Weights of a small GPT-style language model, trained from scratch on English Wikipedia.
Size: width 256, 13.4M parameters.
Architecture: LayerNorm before each block, rotary positions, untied embeddings.
Training: a variant of SOAP for these matrices, 493M tokens, 7525 steps.
Each number is 50 + 15 x the weight over the matrix's rms, rounded and kept within 0 to 99. Layers, rows and columns count from 0.

# layer 8 MLP down, 256x704, rms 0.189, rows 0-108, columns 384-447
32 48 40 47 61 56 62 47 55 30 61 41 59 74 47 52 60 13 41 27 55 05 44 61 78 60 72 37 47 69 51 42 62 52 30 32 37 20 50 61 12 25 68 51 32 52 73 45 50 51 57 55 54 46 72 68 62 59 81 59 31 44 50 52
54 44 23 49 69 81 59 23 72 39 70 25 63 29 75 68 18 30 69 64 57 72 68 54 64 86 50 65 55 60 56 63 60 45 47 43 55 37 24 44 54 59 53 48 68 33 35 62 44 75 44 56 50 50 42 70 57 43 57 19 38 57 63 31
70 43 33 57 78 53 29 49 34 54 43 30 65 52 50 30 68 37 43 55 57 34 60 36 70 64 43 51 50 37 51 48 33 31 64 43 41 53 50 33 66 53 56 30 48 77 51 86 62 58 42 37 43 03 59 43 59 49 37 50 49 62 52 76
56 48 65 38 50 34 55 57 18 70 43 55 22 65 38 09 27 51 74 63 50 63 52 13 62 50 56 54 43 37 60 63 51 42 45 58 56 55 45 56 51 47 18 52 72 50 67 53 62 75 61 64 66 53 74 72 38 44 46 53 51 72 84 55
60 47 67 54 37 54 49 64 52 51 32 53 33 49 62 29 46 41 50 59 73 57 57 33 32 61 73 38 31 77 56 56 41 53 63 52 31 34 59 46 54 30 37 47 63 61 59 50 43 25 48 54 39 14 58 48 34 51 61 51 48 48 68 17
15 36 65 54 52 45 63 35 54 51 56 43 64 43 63 35 83 69 50 30 60 43 66 69 38 81 34 62 45 62 21 54 70 76 49 34 48 48 30 50 44 31 49 57 67 68 52 31 60 46 73 30 50 76 83 60 53 73 11 48 29 71 36 49
68 43 48 57 61 65 55 25 41 62 31 55 54 45 52 53 35 57 51 52 63 26 44 41 54 75 47 39 51 44 52 50 51 40 62 32 26 29 55 36 71 64 32 41 61 63 70 61 50 57 49 68 55 56 49 50 63 44 55 74 35 45 26 57
39 69 41 64 44 08 63 41 46 68 43 49 47 46 05 70 59 59 58 43 64 68 44 69 52 46 68 48 67 47 39 45 44 55 29 35 67 53 68 38 25 50 55 43 44 58 39 59 59 31 13 38 39 64 54 64 53 43 67 65 44 45 57 61
55 44 23 20 44 54 57 51 77 36 44 29 69 44 55 40 46 46 36 45 59 39 45 41 53 62 43 64 65 72 55 63 55 48 54 12 55 44 53 65 60 70 44 52 55 37 52 84 62 59 19 53 57 51 71 65 54 72 48 52 43 53 76 57
40 37 78 43 32 44 30 39 35 44 47 80 40 67 43 41 77 42 61 34 70 58 59 37 70 42 50 59 73 69 46 56 64 41 25 39 57 77 74 39 62 64 51 46 69 79 54 19 41 57 47 37 57 37 52 66 55 49 58 42 63 77 38 40
66 42 80 76 80 66 79 57 83 53 50 50 27 50 70 93 16 47 36 40 49 84 49 20 62 47 95 32 57 62 41 52 49 69 56 24 37 31 51 27 56 66 33 21 48 30 81 43 47 48 41 46 82 45 70 21 41 51 55 41 51 66 46 62
79 57 52 65 51 58 29 37 71 51 26 47 55 52 39 62 44 50 62 23 64 73 41 44 58 59 60 68 71 48 46 44 65 43 32 36 52 51 52 31 36 33 28 35 49 17 41 46 57 49 30 44 50 38 55 46 52 52 45 53 45 33 52 56
53 55 76 38 69 23 86 35 63 38 59 37 51 33 35 65 42 71 71 48 43 74 63 24 35 54 64 59 49 54 63 32 54 49 58 58 25 65 49 35 30 56 44 68 57 47 46 46 40 52 56 51 46 24 63 33 49 35 65 59 63 34 54 58
41 52 52 66 45 51 38 30 42 47 59 45 41 57 31 57 49 61 48 41 41 47 32 15 47 80 37 70 38 62 29 35 70 34 18 58 49 50 58 16 60 41 70 51 38 48 52 33 81 59 51 36 52 44 67 54 69 48 80 59 54 80 12 47
57 70 86 53 62 53 44 58 56 35 56 46 42 46 95 48 28 29 42 48 69 47 55 57 39 58 41 34 67 34 57 12 67 49 53 41 30 58 58 61 56 23 33 44 53 34 56 39 44 61 42 64 78 42 80 62 18 55 79 55 55 54 28 54
51 56 37 47 46 37 70 62 36 61 36 43 53 58 56 47 52 27 54 39 58 19 43 49 27 57 72 69 52 70 61 70 34 47 18 81 53 57 54 65 41 70 51 36 12 32 32 62 57 43 49 42 32 37 47 53 60 66 47 47 30 39 34 65
80 48 40 34 30 44 54 36 34 80 41 85 71 30 48 65 64 12 64 26 59 66 69 37 54 50 75 51 57 60 59 62 54 53 41 48 56 39 51 66 43 33 34 49 22 64 55 60 52 41 19 44 25 43 24 37 38 53 69 61 31 52 68 48
86 54 31 27 38 24 65 52 46 42 29 37 73 59 66 33 69 45 51 24 56 64 56 59 58 13 43 40 44 54 40 46 85 83 85 29 32 41 41 56 36 58 66 44 28 56 56 60 38 34 63 43 48 32 31 39 61 51 49 73 69 40 46 34
56 58 72 55 52 64 60 41 59 41 38 59 61 60 90 56 39 51 55 58 70 41 65 19 38 54 89 65 51 48 54 31 60 29 39 39 68 38 39 30 42 67 63 42 45 66 43 42 66 53 61 49 30 53 44 41 52 24 33 69 54 66 60 68
68 45 46 39 69 34 49 38 35 38 40 44 68 44 47 44 60 53 39 52 25 73 55 45 91 45 73 53 34 47 52 53 38 18 20 34 69 23 48 55 31 80 55 51 70 61 32 54 38 52 44 41 32 71 60 29 68 26 59 20 19 34 42 65
57 64 62 39 43 46 40 13 50 54 62 40 47 59 55 83 52 44 23 52 41 40 71 19 72 50 53 52 54 69 52 54 34 29 32 45 39 42 28 46 48 33 56 24 74 68 55 63 41 67 53 55 39 25 65 48 67 59 36 22 47 48 53 60
66 25 47 46 32 48 57 52 41 47 61 58 59 31 69 63 45 47 60 52 07 64 31 42 41 37 35 24 22 37 44 38 49 72 27 84 39 62 35 66 53 45 49 40 36 35 31 41 59 67 49 59 59 76 39 51 39 45 51 43 18 53 48 33
39 59 59 57 73 66 48 61 23 86 43 45 99 51 55 47 37 26 53 77 30 55 36 24 68 42 41 37 10 67 39 68 45 59 33 61 58 54 39 59 60 52 34 49 54 72 37 47 62 62 69 50 46 26 17 42 68 50 27 51 29 45 37 49
40 34 64 54 73 72 51 79 37 19 42 48 45 44 63 61 53 72 62 26 61 56 54 33 09 62 47 67 31 28 59 57 52 91 69 50 76 54 45 56 58 23 41 51 51 45 69 50 23 51 57 35 56 63 62 42 24 66 45 32 41 31 57 40
56 52 29 41 62 49 42 51 57 31 39 69 62 42 49 61 66 50 51 52 76 56 43 55 53 85 45 32 40 71 54 69 56 60 62 54 66 44 23 75 56 25 11 26 21 36 75 70 33 42 30 56 60 31 43 67 52 48 49 72 17 83 61 40
80 46 87 57 69 36 56 37 61 22 74 99 28 47 54 77 54 19 43 59 66 50 61 38 64 34 58 44 61 42 71 39 59 65 50 63 33 41 47 58 70 34 51 57 56 53 58 39 45 51 60 69 57 64 55 53 35 54 59 44 39 63 52 29
39 23 36 65 28 59 45 12 48 41 53 52 65 39 50 34 60 57 48 58 47 35 61 78 42 71 67 43 53 11 48 39 52 72 39 40 32 71 58 51 42 28 47 62 43 49 46 29 62 54 38 25 59 62 54 41 87 46 44 55 60 60 48 53
51 45 50 52 63 28 69 58 32 23 54 51 57 61 68 54 37 48 61 49 35 68 47 55 58 42 41 36 49 24 33 63 64 45 25 45 49 54 62 82 18 49 65 37 52 37 55 60 29 86 25 50 50 23 62 33 46 32 63 19 60 70 35 16
44 31 20 50 48 31 50 54 44 60 45 54 34 62 36 69 30 36 67 58 31 48 51 58 49 52 40 86 48 50 44 50 46 25 24 43 60 44 58 63 59 58 67 61 26 25 21 43 67 54 54 51 68 52 68 63 42 60 50 51 60 45 45 45
53 14 33 61 49 22 42 55 62 63 42 19 63 60 44 71 62 53 20 51 63 63 35 51 51 62 69 29 54 44 35 26 38 61 52 46 34 41 68 65 49 65 65 40 32 33 46 36 52 55 53 35 56 53 66 37 54 40 64 19 54 60 37 55
82 89 54 52 59 46 68 64 41 69 01 84 42 30 24 45 38 43 42 22 61 42 05 34 69 12 44 61 42 48 44 43 42 48 58 39 35 54 45 58 46 66 45 40 38 54 69 55 57 75 64 46 86 54 18 52 37 23 62 41 66 39 58 44
44 38 61 61 54 62 35 42 51 61 28 57 25 49 70 59 39 40 66 47 56 64 46 47 33 27 37 47 55 52 58 52 13 41 50 29 50 28 58 22 68 50 67 43 52 49 54 57 68 47 47 65 41 22 22 62 38 44 51 68 48 98 68 45
85 25 52 51 42 49 22 58 45 29 42 39 78 65 60 49 60 59 67 63 51 32 22 01 41 36 37 68 39 53 45 64 56 65 41 21 48 69 40 37 46 61 49 46 47 24 58 12 50 41 47 65 37 51 54 36 21 52 54 55 23 38 41 27
76 66 48 58 77 91 50 52 80 55 55 49 49 28 43 73 35 54 25 55 51 78 55 38 48 29 25 32 66 35 26 62 30 43 47 29 42 48 71 31 21 47 47 65 60 28 84 43 26 29 63 44 51 63 55 32 38 59 49 57 68 44 45 51
40 65 65 63 38 40 63 29 64 76 42 51 52 34 49 56 76 34 45 34 43 48 64 59 47 60 31 72 30 53 48 52 60 41 52 42 71 61 43 75 44 49 48 49 29 61 43 44 56 34 41 22 47 61 28 53 42 65 46 77 47 45 58 39
50 55 31 52 38 37 74 80 39 44 56 40 21 46 73 41 55 60 70 41 87 52 35 47 41 57 28 80 44 53 81 43 38 30 63 38 61 50 34 41 61 58 51 57 74 60 55 55 64 54 67 38 26 66 33 52 37 62 23 51 64 61 27 70
48 59 50 29 50 33 37 58 57 83 69 26 27 96 78 57 36 46 33 64 63 61 70 39 74 19 35 37 22 36 63 82 62 38 47 61 25 45 61 22 57 64 82 40 37 35 56 51 32 24 21 50 50 74 62 54 58 37 60 60 20 46 60 67
55 60 54 21 39 64 83 62 52 61 31 33 53 29 35 43 45 56 43 52 46 80 50 64 28 39 73 47 69 44 59 46 87 66 59 42 65 34 65 31 39 37 33 34 58 30 82 59 38 33 57 37 49 41 15 61 39 55 40 33 71 65 42 61
25 53 35 56 32 57 56 67 56 61 42 74 45 49 40 56 74 42 43 38 58 51 42 60 52 38 64 49 45 46 71 49 50 39 55 63 38 47 70 53 56 60 71 34 45 60 61 27 39 32 66 33 39 41 33 41 72 53 61 48 71 39 41 58
40 61 24 44 45 44 53 79 50 67 63 30 41 45 73 59 56 33 44 62 57 53 67 39 42 63 48 57 42 55 38 60 60 34 36 80 45 50 47 27 43 61 33 45 61 64 40 49 70 81 66 37 26 49 29 39 50 56 47 45 56 43 29 76
54 49 40 46 24 52 38 43 80 38 60 60 52 60 73 54 63 57 62 44 56 48 56 50 55 43 51 48 28 51 44 47 32 54 40 41 31 60 35 66 47 37 57 49 30 41 25 33 67 74 46 48 54 56 63 59 33 48 25 52 42 44 56 63
43 67 34 48 50 43 20 60 46 47 30 68 33 32 46 52 28 54 53 50 70 45 83 51 65 59 46 84 35 74 64 75 40 33 82 37 72 54 34 17 49 62 43 41 58 35 19 35 54 43 42 42 39 47 53 52 25 65 52 64 50 61 60 42
71 39 39 35 56 82 72 76 34 18 32 58 56 71 29 62 55 68 63 65 37 41 49 49 70 27 15 57 70 33 45 58 47 26 51 21 61 46 55 56 49 69 25 51 36 43 53 35 41 65 73 50 58 45 56 26 39 36 62 75 55 41 82 34
40 42 44 52 38 42 53 47 37 48 56 89 52 61 48 34 80 32 49 48 22 45 40 36 49 61 20 67 31 30 36 88 54 59 40 54 47 79 37 87 50 49 58 41 83 70 31 64 45 57 64 13 51 55 27 55 69 55 48 65 40 31 53 80
62 28 32 53 33 47 92 32 50 40 41 57 71 64 21 39 57 35 42 57 43 51 12 48 77 46 72 66 29 39 71 43 59 29 63 78 56 39 38 54 74 46 52 68 67 57 35 54 53 53 54 77 57 44 44 76 54 52 36 54 39 39 75 61
53 73 31 84 57 50 51 55 63 33 33 50 61 47 42 59 52 37 18 44 68 53 28 58 60 31 35 36 26 43 53 50 54 46 66 67 62 39 58 55 61 43 21 46 55 64 53 45 23 59 57 58 59 34 51 34 43 61 53 50 45 43 33 74
63 41 47 38 59 43 88 48 69 55 64 44 58 45 66 39 73 50 66 51 32 54 34 46 58 69 45 30 51 59 51 40 29 47 49 26 65 68 59 37 42 65 26 47 55 82 63 46 45 29 39 38 67 51 50 69 38 21 71 39 26 12 44 59
52 57 60 47 20 41 32 63 62 51 21 51 29 52 53 67 50 50 57 40 26 46 40 40 39 61 40 32 53 49 49 27 43 53 49 36 49 50 50 26 46 79 68 52 45 60 49 83 52 41 36 37 67 37 31 47 51 44 30 34 47 43 70 55
51 43 65 62 26 66 28 59 53 42 67 25 72 65 40 45 38 26 52 50 43 28 58 58 55 59 50 28 58 64 40 69 50 53 59 58 46 51 52 62 44 68 48 41 55 47 32 30 61 54 49 48 54 45 37 66 47 44 61 59 43 40 39 37
36 56 51 50 77 56 48 68 34 73 50 51 37 57 55 41 61 47 56 47 64 62 39 75 79 42 49 52 66 57 39 47 52 54 67 59 58 56 44 63 53 19 60 57 45 21 12 49 22 43 70 56 85 79 36 78 58 45 74 47 55 45 54 44
57 63 29 77 56 61 68 46 43 77 49 51 45 65 47 78 38 01 42 57 51 45 45 37 85 36 47 48 49 65 48 56 48 40 57 49 52 53 32 76 54 56 46 44 83 47 40 54 34 60 39 72 51 53 70 55 21 43 41 42 39 47 52 56
59 63 53 38 64 61 55 29 83 63 19 53 48 77 46 37 55 39 43 39 34 38 36 40 54 38 39 61 34 98 70 46 53 70 31 52 63 27 84 57 31 47 50 37 28 61 43 55 81 35 49 54 28 47 69 54 53 63 73 50 44 51 61 50
68 42 52 51 52 73 60 39 40 18 40 57 55 64 52 46 58 55 57 37 39 29 57 20 46 42 55 58 47 46 37 58 48 47 42 57 78 35 37 45 67 38 59 43 40 50 69 50 73 38 34 28 39 49 35 50 36 69 41 52 30 35 49 48
34 33 70 20 47 63 12 66 36 52 54 54 39 21 51 31 60 67 42 44 40 64 35 34 33 39 30 44 51 63 62 36 46 57 19 66 56 38 71 43 38 06 33 29 53 35 21 68 59 61 61 46 49 41 39 79 40 64 54 80 13 45 46 52
64 69 61 40 37 56 55 12 46 30 54 44 44 51 59 25 31 81 54 47 58 48 56 27 66 80 71 62 35 59 65 50 66 60 40 59 49 59 67 74 35 66 57 50 55 50 40 57 46 42 36 42 27 38 51 53 55 60 48 52 65 58 80 55
53 70 56 55 55 29 46 55 48 12 50 66 67 33 37 44 38 43 50 66 36 79 30 56 38 52 41 19 47 29 36 27 45 42 59 71 58 34 03 38 74 41 58 64 71 49 64 40 33 22 51 32 68 61 28 28 58 69 40 22 49 91 40 62
67 43 28 78 77 51 24 35 31 57 50 37 28 42 43 47 56 33 38 48 97 40 36 47 52 57 51 43 34 45 19 51 47 63 56 81 47 19 32 59 22 65 07 34 43 56 82 24 63 37 64 38 40 55 76 55 54 66 52 35 25 51 26 47
44 29 65 67 43 47 65 50 42 61 25 46 51 55 46 26 46 56 41 16 39 40 63 39 67 47 48 60 36 61 64 29 58 36 54 49 31 58 72 43 69 09 31 41 47 68 53 45 48 35 58 08 51 52 52 67 54 43 65 44 61 49 69 68
27 28 34 50 29 45 20 58 43 78 37 68 64 67 55 40 40 30 36 49 85 31 33 64 36 52 65 54 42 25 64 93 46 43 54 53 48 62 69 55 53 45 23 43 51 46 50 37 52 45 30 39 37 63 50 69 48 69 62 33 67 54 55 27
40 28 71 41 73 77 43 64 98 63 49 25 57 33 37 58 59 33 81 76 68 21 49 72 42 75 41 59 77 74 45 27 56 45 23 59 40 60 58 27 66 80 34 46 38 61 45 24 28 16 44 38 45 29 38 80 40 59 67 67 52 31 74 40
28 41 80 21 60 52 64 51 41 26 33 54 37 64 66 77 23 38 43 33 74 38 35 46 62 41 41 58 40 73 44 22 47 49 23 65 67 36 52 48 16 66 33 53 52 67 61 44 44 48 44 28 52 38 44 42 59 22 48 56 31 37 51 40
42 65 40 50 43 60 36 49 45 47 67 56 61 28 59 73 58 38 55 71 30 78 67 48 42 72 61 37 29 70 41 48 47 68 39 41 64 43 40 49 69 53 99 56 40 40 56 43 47 20 55 29 57 44 47 74 57 55 52 30 70 52 59 71
34 60 53 72 40 54 57 63 72 60 55 54 67 37 52 58 85 27 66 39 70 69 57 60 57 19 42 45 49 55 59 21 47 37 32 72 48 55 49 64 69 60 81 62 58 69 41 50 67 37 46 41 43 72 31 50 38 54 52 48 67 55 58 53
45 32 49 30 47 31 50 26 53 22 47 23 58 41 61 44 56 39 41 34 63 58 43 35 43 60 57 44 26 78 55 18 75 66 72 40 67 43 57 65 79 27 31 34 22 37 41 59 66 49 87 45 48 36 53 59 36 34 65 63 33 51 80 60
36 39 65 25 55 56 25 44 84 32 46 52 35 59 54 52 66 65 56 51 41 24 67 46 53 51 17 55 34 59 67 51 44 34 68 24 84 23 58 53 32 38 63 47 41 35 51 32 65 62 26 39 57 41 57 56 32 52 31 77 22 48 32 42
64 90 44 55 77 35 92 66 20 48 72 56 56 32 65 84 44 44 62 55 32 65 54 37 59 65 59 51 54 60 20 80 48 73 55 18 77 41 40 52 68 54 39 58 57 47 26 44 74 76 52 32 64 71 52 36 45 49 63 41 41 30 35 87
62 23 34 65 51 74 69 72 69 63 56 60 46 16 33 37 45 43 36 37 54 50 53 77 32 24 83 49 69 48 45 45 51 76 58 49 14 65 62 69 61 63 40 52 60 28 88 61 59 41 64 53 41 25 29 78 86 58 33 69 64 53 37 44
35 49 60 31 41 62 57 54 60 68 55 50 51 42 55 46 41 69 47 65 62 52 63 45 56 50 47 65 47 70 46 47 40 50 47 80 72 34 34 32 24 67 19 58 71 53 65 64 31 46 67 26 56 51 43 55 34 56 58 83 26 68 37 38
40 50 46 62 58 44 43 45 35 51 59 51 45 14 56 46 40 38 51 38 34 52 55 69 87 27 40 35 85 66 64 43 30 16 51 28 59 46 52 57 57 22 40 63 71 74 52 39 54 60 54 70 53 42 53 40 37 28 39 31 55 50 46 34
52 45 34 39 86 46 61 56 64 63 19 44 61 64 16 50 35 55 54 27 30 30 67 51 53 57 35 36 27 50 61 53 53 70 62 71 53 31 64 29 47 47 69 53 61 27 28 78 60 48 55 30 49 68 44 26 79 38 18 42 61 25 45 32
85 51 68 06 55 29 56 59 27 54 61 41 58 78 63 55 63 77 42 37 40 61 66 43 43 40 64 38 37 59 21 67 21 50 49 38 55 47 62 34 71 61 66 66 59 29 34 57 55 39 55 31 57 45 64 33 46 44 81 66 55 45 61 41
40 54 63 74 41 29 74 19 59 41 54 60 84 41 64 45 52 78 44 38 56 44 55 42 74 81 44 28 99 33 45 26 38 52 45 49 39 27 52 39 40 46 32 48 75 56 58 30 76 65 23 71 39 35 08 47 42 36 40 25 55 72 59 26
37 95 56 68 91 65 54 55 65 57 76 65 20 46 63 56 58 68 56 58 31 57 35 48 62 71 41 47 35 51 20 34 47 55 22 46 48 80 71 47 68 38 31 79 79 57 54 45 51 70 99 56 68 46 39 35 60 29 52 27 69 43 54 80
46 66 45 32 27 82 46 12 25 37 51 63 47 46 18 28 30 71 45 46 45 72 39 26 44 39 43 36 53 63 33 61 35 56 41 74 56 32 33 68 56 49 49 54 56 29 37 41 55 46 56 52 53 46 32 42 58 58 57 42 77 81 38 61
27 46 57 61 51 31 06 32 21 72 66 61 41 42 67 67 55 30 55 41 23 40 61 21 30 47 33 26 70 45 51 53 41 56 99 36 37 45 54 45 79 13 59 74 68 42 40 40 31 56 53 43 30 66 46 32 18 73 41 31 52 54 54 39
34 42 43 48 55 53 49 41 27 48 78 57 44 51 35 35 56 75 43 56 47 55 44 36 58 58 28 64 64 61 39 42 56 60 31 48 60 50 26 47 48 65 53 57 24 86 45 52 26 54 44 56 67 51 42 58 51 82 39 31 53 38 35 24
49 25 46 40 76 48 21 43 23 44 70 38 43 59 60 43 44 28 40 58 67 38 56 74 42 64 78 64 71 46 48 70 44 34 43 49 62 73 65 32 29 68 58 48 65 49 42 33 42 26 44 42 34 19 37 22 31 41 53 46 50 34 16 60
42 51 55 49 56 61 70 54 41 19 47 39 60 13 30 48 65 27 53 63 37 47 54 46 65 41 31 77 39 48 55 52 73 38 54 78 22 25 43 27 23 76 45 50 34 67 14 70 29 40 47 55 52 27 18 56 37 52 51 40 67 47 58 20
71 58 48 30 52 59 56 45 62 49 57 51 82 78 44 53 58 37 38 59 54 54 51 51 51 41 62 37 51 51 46 71 44 57 57 55 37 29 44 21 66 61 44 29 69 43 65 43 52 57 16 65 53 46 45 44 50 61 46 58 52 66 62 63
61 61 27 70 40 59 55 56 64 50 53 30 37 52 51 31 64 65 51 63 27 51 38 56 49 64 36 62 46 76 43 59 39 52 55 81 41 87 44 37 50 27 54 61 13 32 60 73 70 31 62 58 49 75 52 42 37 80 55 40 55 58 62 57
86 21 33 63 61 63 73 53 29 47 60 37 49 50 42 55 64 67 29 48 53 50 37 43 54 71 54 54 27 52 26 65 41 17 62 53 52 55 51 48 34 39 42 51 47 39 37 39 34 44 57 45 56 59 35 41 40 57 39 48 45 46 67 47
37 27 71 49 51 66 64 45 56 40 48 31 56 46 46 56 58 28 44 67 31 50 52 34 59 65 60 49 67 27 31 46 65 54 20 62 59 30 54 20 50 60 34 24 76 38 63 54 48 54 43 71 31 54 20 48 43 42 46 65 56 54 62 44
54 37 44 52 48 68 44 56 34 47 48 50 55 65 60 54 53 31 74 42 59 59 37 53 31 43 43 22 41 59 27 32 56 52 45 33 61 52 41 28 61 34 48 75 49 35 36 30 64 57 63 43 52 49 54 40 52 52 79 69 53 64 32 45
55 49 36 58 54 60 45 50 51 73 64 77 51 34 59 34 65 54 53 60 41 70 73 47 73 46 69 79 45 59 70 60 46 35 71 54 63 49 37 30 49 50 21 74 58 41 49 46 45 64 49 51 74 47 25 54 49 47 65 57 57 15 62 42
50 52 54 39 42 59 37 42 59 50 48 42 09 23 72 47 59 42 48 44 45 73 41 29 40 51 56 35 77 56 44 37 43 58 49 77 68 42 61 65 45 66 55 48 46 50 46 45 43 60 54 39 62 37 50 31 21 49 53 48 58 57 34 23
69 63 40 72 67 68 43 55 16 50 44 60 66 68 54 43 57 37 59 64 45 40 42 56 40 38 71 54 71 44 64 53 39 51 34 45 69 65 67 72 77 60 71 66 39 49 70 48 42 50 56 44 47 60 58 59 52 63 59 86 46 32 19 59
56 48 23 42 63 45 35 63 48 46 55 28 15 42 56 13 61 77 67 63 61 74 43 40 61 54 48 61 36 41 45 33 52 49 49 43 68 50 46 28 38 61 68 59 36 36 20 64 68 46 54 61 35 50 31 48 52 39 58 58 49 55 55 48
56 48 43 40 60 44 34 33 20 44 10 27 43 47 58 77 47 79 53 47 33 56 52 30 42 43 67 80 73 49 77 72 38 33 51 57 48 59 55 54 40 68 61 68 24 87 36 33 17 72 50 46 60 50 50 46 39 42 56 46 46 14 31 72
53 47 63 45 39 44 47 47 53 55 33 39 46 56 28 74 21 43 54 70 36 49 45 40 38 52 39 62 37 65 34 63 36 53 26 74 50 48 65 49 63 69 48 59 36 69 65 28 30 29 46 44 61 55 34 34 70 34 42 42 33 60 70 63
45 25 34 57 54 37 39 50 71 47 46 55 58 84 50 68 44 25 44 69 71 34 58 62 54 56 32 47 53 55 30 70 61 66 48 49 44 37 36 52 46 59 45 21 59 41 26 54 73 32 20 68 56 51 39 46 50 63 35 35 53 59 54 53
45 61 31 75 44 48 46 44 51 18 49 41 71 50 47 54 57 37 47 76 47 57 14 56 56 38 26 25 31 46 22 74 70 37 74 26 45 29 09 58 47 46 31 51 54 24 38 40 56 49 84 52 86 31 29 38 53 49 40 30 52 56 60 26
59 59 33 68 41 69 31 38 43 49 40 35 38 64 34 57 34 56 28 62 48 53 36 62 61 35 44 24 59 41 48 37 61 72 41 66 52 21 37 39 70 57 43 39 62 72 62 52 31 63 46 46 60 44 48 39 45 26 42 18 44 44 40 63
45 54 34 49 46 68 28 44 37 37 57 36 54 77 57 57 49 46 37 63 50 43 46 40 35 70 12 51 72 48 70 39 48 35 54 70 71 40 33 54 48 52 52 57 31 40 49 36 46 42 72 83 82 52 55 46 38 52 22 67 45 49 40 40
52 43 28 42 50 36 56 19 66 59 73 89 65 49 57 36 24 73 42 27 45 49 60 80 53 45 40 59 52 38 47 64 40 29 77 47 71 73 55 55 60 33 52 49 55 54 36 58 49 52 60 62 34 53 56 47 42 47 67 33 42 70 67 36
58 54 21 38 57 54 43 49 46 55 59 75 29 58 28 49 30 40 26 68 44 30 38 51 39 40 21 73 53 41 51 45 42 75 25 62 71 60 26 84 43 47 93 38 25 57 46 51 55 65 76 27 73 41 49 23 39 54 56 55 91 39 29 39
43 56 40 46 76 37 68 42 51 17 52 46 42 43 85 41 69 75 34 62 67 75 44 34 29 54 70 51 38 46 68 50 70 60 50 66 63 51 76 52 44 35 67 33 65 35 62 48 53 35 61 40 54 45 64 61 67 20 20 38 74 39 37 20
63 47 68 52 49 33 80 58 46 69 53 50 38 62 53 47 55 20 40 35 64 38 70 38 41 41 47 39 50 78 23 34 02 56 47 61 64 49 45 29 40 51 32 30 49 62 48 77 41 60 62 27 62 50 58 51 41 34 71 37 53 59 31 66
69 34 42 60 67 51 46 47 66 59 66 38 72 52 61 43 15 51 54 59 42 60 80 44 65 29 29 67 52 33 47 32 38 73 49 40 56 79 24 50 39 60 35 38 23 57 68 32 47 54 54 53 55 42 61 06 28 52 67 55 37 32 54 54
48 48 63 56 46 31 62 35 76 51 41 40 35 82 44 57 55 39 35 37 48 43 65 50 63 42 46 48 23 60 55 28 47 53 47 67 55 40 43 65 24 51 39 59 68 42 44 60 44 49 59 47 45 48 22 33 76 45 72 55 15 14 76 62
70 87 64 68 44 62 54 37 60 44 48 42 64 59 37 60 29 29 28 43 58 03 66 68 43 46 46 56 28 59 77 20 36 64 74 77 51 57 39 49 71 34 55 48 69 69 54 53 40 51 19 39 45 57 28 45 18 33 60 42 69 48 38 12
42 72 72 47 37 44 73 63 58 25 53 53 54 39 54 76 37 71 87 36 49 41 55 37 43 55 21 41 60 51 42 31 49 38 45 50 53 89 73 58 80 34 46 52 60 45 46 58 56 53 13 84 60 70 18 29 15 30 83 60 54 54 53 80
42 48 32 32 24 57 23 59 52 70 55 70 41 77 60 77 50 67 58 62 74 44 57 76 19 51 37 67 41 46 61 58 31 40 39 64 70 63 48 53 66 40 55 59 43 55 52 42 56 57 29 54 27 23 70 68 60 67 36 49 34 67 63 50
39 63 27 77 50 53 56 44 65 39 82 56 43 26 34 48 48 84 31 59 37 73 31 54 57 44 80 42 36 31 37 62 78 55 54 44 50 44 55 36 40 46 46 61 66 58 44 45 45 46 23 61 52 70 50 38 07 60 65 51 48 50 42 52
52 55 48 15 50 65 68 88 36 60 52 46 58 67 40 58 37 29 31 75 68 62 30 55 63 37 59 34 55 70 47 68 66 56 54 40 52 58 56 84 26 43 42 79 29 22 36 19 38 51 53 61 60 41 48 31 45 39 50 58 43 79 44 52
79 55 44 51 46 47 47 10 40 59 31 31 34 43 44 63 66 54 49 50 65 32 25 71 61 46 59 29 55 47 40 20 66 52 41 49 40 37 83 46 57 53 50 42 52 41 78 49 40 30 35 70 35 47 50 16 65 63 30 63 36 54 50 66
59 44 52 43 42 56 47 79 56 53 47 62 45 42 43 58 26 42 62 56 74 55 58 49 53 38 47 26 58 72 52 65 22 56 28 30 53 64 62 71 20 55 44 88 45 49 59 36 59 37 43 39 44 44 58 33 50 45 35 46 43 88 28 39
65 52 37 37 23 29 84 31 38 63 16 32 38 47 39 58 53 57 42 80 54 66 45 38 49 46 48 32 47 47 37 50 42 48 79 60 38 41 21 43 15 51 52 39 33 99 56 47 44 32 25 25 59 33 27 70 31 56 68 63 39 66 58 65
64 48 62 45 38 33 38 34 46 21 46 25 62 62 44 74 70 46 32 74 62 56 50 57 46 86 25 26 61 37 27 66 50 66 58 87 47 21 31 32 68 44 59 80 52 59 83 70 44 37 40 51 71 50 51 41 70 39 66 39 45 49 31 73
41 32 81 33 76 65 36 53 35 48 51 62 43 46 30 62 55 67 28 41 40 46 51 48 50 45 39 51 35 44 67 38 74 70 59 67 41 80 66 74 55 33 28 64 63 33 45 39 49 58 43 22 81 38 39 50 79 85 59 75 36 39 68 26